config = dict(
    n_layer=15,
    d_model=384,
    n_head=12,
    n_kv_head=6,
    head_dim=32,
    d_mlp=512,
    vocab_size=8192,
    activation='swiglu',
    norm='rmsnorm',
    norm_place='pre',
    norm_eps=1e-06,
    positions='rope',
    rope_base=10000.0,
    rope_fraction=1.0,
    qk_norm=False,
    attn_scale=0.177,
    bias='none',
    tie_embeddings=False,
    parallel_block=False,
    init='trunc',
    init_std_qkv=0.0258,
    init_std_o=0.0258,
    init_std_up=0.0258,
    init_std_down=0.0,
    optimizer='muon_variant',
    lr=0.011,
    lr_mult_qkv=0.4,
    beta1=0.9,
    lr_head=0.0231,
    grad_clip=2.0,
    warmup_steps=200,
    schedule='wsd',
    decay_fraction=0.71,
    decay_shape='linear',
    final_lr_fraction=0.02,
    batch_tokens=65536,
    seq_len=512,
    doc_mask=False,
    train_tokens=507600000,
    steps=7746,
    dataset='wikipedia_en',
)
Each number is 50 + 10 x the weight over its row's rms, rounded and kept within 0 to 99. Layers, rows and columns count from 0. The size before them is the row's rms in percent of the matrix's.

# layer 10 attention query, 384x384, rms 0.0212, rows 15-21,46-53, columns 192-255
100:29 52 56 49 49 53 48 47 61 32 53 46 57 50 53 54 49 50 43 74 53 68 31 32 45 51 52 54 52 40 55 71 38 51 44 34 56 48 39 51 52 39 38 52 58 57 49 50 36 51 55 50 68 48 45 69 49 53 48 40 62 40 56 38
068:48 44 58 51 46 53 55 58 75 40 53 51 68 42 37 52 48 45 44 65 44 77 46 45 56 45 59 37 43 64 47 61 51 44 36 51 44 55 39 44 74 65 55 59 58 49 47 55 47 35 42 39 45 26 54 30 59 27 58 61 41 78 40 51
085:54 28 52 57 54 49 43 50 58 40 39 32 61 54 45 57 49 47 37 48 45 59 45 56 73 40 52 51 29 54 42 43 46 49 55 54 66 60 44 63 59 45 43 51 54 47 54 41 53 45 58 54 45 47 35 48 44 64 37 40 48 68 42 54
097:57 67 54 45 44 54 57 45 38 55 39 54 44 56 54 57 42 68 72 43 58 67 69 41 50 57 57 45 43 59 57 50 62 51 43 40 55 47 59 27 36 52 54 33 71 48 35 63 25 48 51 43 49 67 55 33 58 34 59 47 58 57 52 57
104:63 67 32 43 76 56 40 64 45 39 38 58 32 65 37 49 54 62 57 42 54 63 49 51 48 55 59 44 72 46 44 61 55 60 47 57 47 54 53 40 43 49 50 53 56 57 75 53 44 52 56 29 65 48 59 45 54 53 58 44 66 60 37 61
090:53 52 63 59 35 37 49 53 50 50 53 37 63 61 57 63 52 52 39 57 45 47 45 50 66 52 38 41 45 75 52 43 49 49 58 49 34 61 51 57 43 62 54 53 50 51 42 55 53 49 55 69 33 58 37 51 53 58 38 50 47 33 54 44
095:68 49 55 50 66 59 57 45 46 61 48 60 40 50 57 47 51 59 51 54 68 54 58 37 51 34 46 60 34 41 53 55 56 48 49 49 43 50 54 31 48 54 48 52 68 58 66 54 56 57 48 33 54 56 48 48 44 49 32 53 54 56 52 59
118:37 43 38 74 43 54 68 47 48 52 39 49 51 51 50 44 36 38 44 54 50 43 61 43 59 59 53 51 58 61 28 37 52 41 47 47 45 40 40 32 59 63 59 36 59 46 48 42 63 48 47 48 42 52 54 58 53 53 51 48 57 40 47 50
113:40 42 55 37 57 53 41 48 23 42 44 57 45 55 52 34 49 45 54 34 56 41 59 51 53 54 38 43 47 53 54 72 59 44 42 22 60 48 30 45 54 53 58 59 56 39 44 40 55 44 48 33 56 60 29 50 43 35 44 46 50 51 63 53
088:45 49 43 56 39 43 46 58 68 48 47 47 37 37 64 67 62 51 48 55 58 37 36 50 61 51 66 49 70 52 56 55 57 41 56 58 44 57 41 56 47 50 31 55 54 64 49 56 47 44 37 53 48 47 41 33 52 22 22 50 45 60 49 46
095:52 35 59 60 57 54 50 55 54 52 59 40 49 35 58 30 57 27 48 46 43 47 70 49 32 42 66 53 52 65 43 59 42 50 57 45 50 65 23 49 68 46 45 44 44 58 55 51 52 47 37 54 41 39 67 54 32 52 53 46 36 61 39 55
098:41 47 44 51 48 48 33 65 48 56 50 53 54 52 58 43 49 54 50 40 59 54 44 70 51 47 53 39 63 51 52 42 53 44 52 59 33 40 68 39 41 46 48 69 69 53 51 57 52 43 67 42 48 55 55 53 61 28 35 45 62 46 58 61
104:47 66 55 48 62 46 50 51 56 62 39 47 55 59 44 59 41 57 47 46 51 67 58 54 62 40 48 67 46 66 36 32 53 40 47 73 51 52 55 46 63 45 35 54 55 51 45 45 68 53 53 38 57 36 43 59 64 57 56 43 61 35 55 52
102:42 49 57 66 55 56 46 48 68 56 44 48 57 61 25 30 36 34 65 45 49 57 51 37 51 55 53 54 49 61 50 35 47 40 63 59 64 62 33 55 64 52 55 54 53 52 57 41 41 47 43 63 54 39 49 51 49 43 55 43 56 60 59 47
095:42 25 47 43 29 55 42 51 66 55 47 49 71 42 41 54 65 61 53 56 57 47 49 50 77 32 47 48 46 27 49 42 56 51 55 40 59 61 60 56 52 64 61 54 59 58 56 44 64 31 51 47 53 63 25 59 61 58 59 52 59 37 44 43
# layer 10 attention key, 192x384, rms 0.0207, rows 14-20, columns 192-255
098:47 38 69 57 60 53 55 44 57 39 69 53 43 57 52 66 49 67 59 65 61 43 42 40 64 31 45 47 56 50 49 53 54 37 54 47 28 50 69 39 47 51 34 41 74 44 49 41 23 36 49 64 47 24 45 36 50 34 50 49 57 24 40 53
098:52 48 47 35 65 47 76 42 47 59 56 40 44 45 55 45 50 47 59 49 65 29 57 51 58 56 46 39 59 54 43 40 57 49 47 34 44 59 60 58 66 64 42 31 44 47 62 53 55 57 73 49 39 32 42 44 65 42 42 55 61 39 49 47
085:39 52 60 37 42 76 57 44 55 43 52 44 52 61 48 54 53 57 57 49 31 48 50 58 38 47 58 48 45 43 49 59 46 71 39 40 30 47 64 53 41 50 35 47 52 37 52 33 62 62 50 51 64 50 39 50 46 36 55 42 63 57 54 59
080:69 70 32 38 56 49 48 42 66 47 49 74 47 63 37 45 51 59 59 53 42 41 56 58 60 46 54 63 48 32 41 45 46 53 51 50 61 55 58 31 53 44 56 50 61 24 43 69 69 51 46 39 55 60 50 32 54 41 52 41 69 62 56 33
092:56 69 58 42 56 51 45 56 45 45 55 48 33 56 51 45 43 66 38 54 42 57 60 41 37 41 41 49 47 46 72 39 52 42 33 21 44 42 46 41 58 48 50 35 52 29 53 35 48 47 36 46 47 41 47 68 57 51 61 50 67 34 56 53
099:51 63 54 55 66 18 62 46 45 52 51 35 44 55 63 52 42 53 53 50 52 38 45 32 58 44 40 44 38 57 52 55 53 45 36 44 71 23 48 50 48 65 53 56 50 74 48 45 41 49 40 37 41 56 61 66 46 53 44 65 43 34 56 66
097:43 53 44 48 66 43 52 44 62 50 64 53 47 37 50 45 47 59 47 50 52 42 55 44 53 37 42 35 71 58 41 44 43 60 61 75 54 46 51 58 53 34 49 34 38 53 45 55 49 58 58 46 46 54 63 71 42 60 54 49 33 62 48 58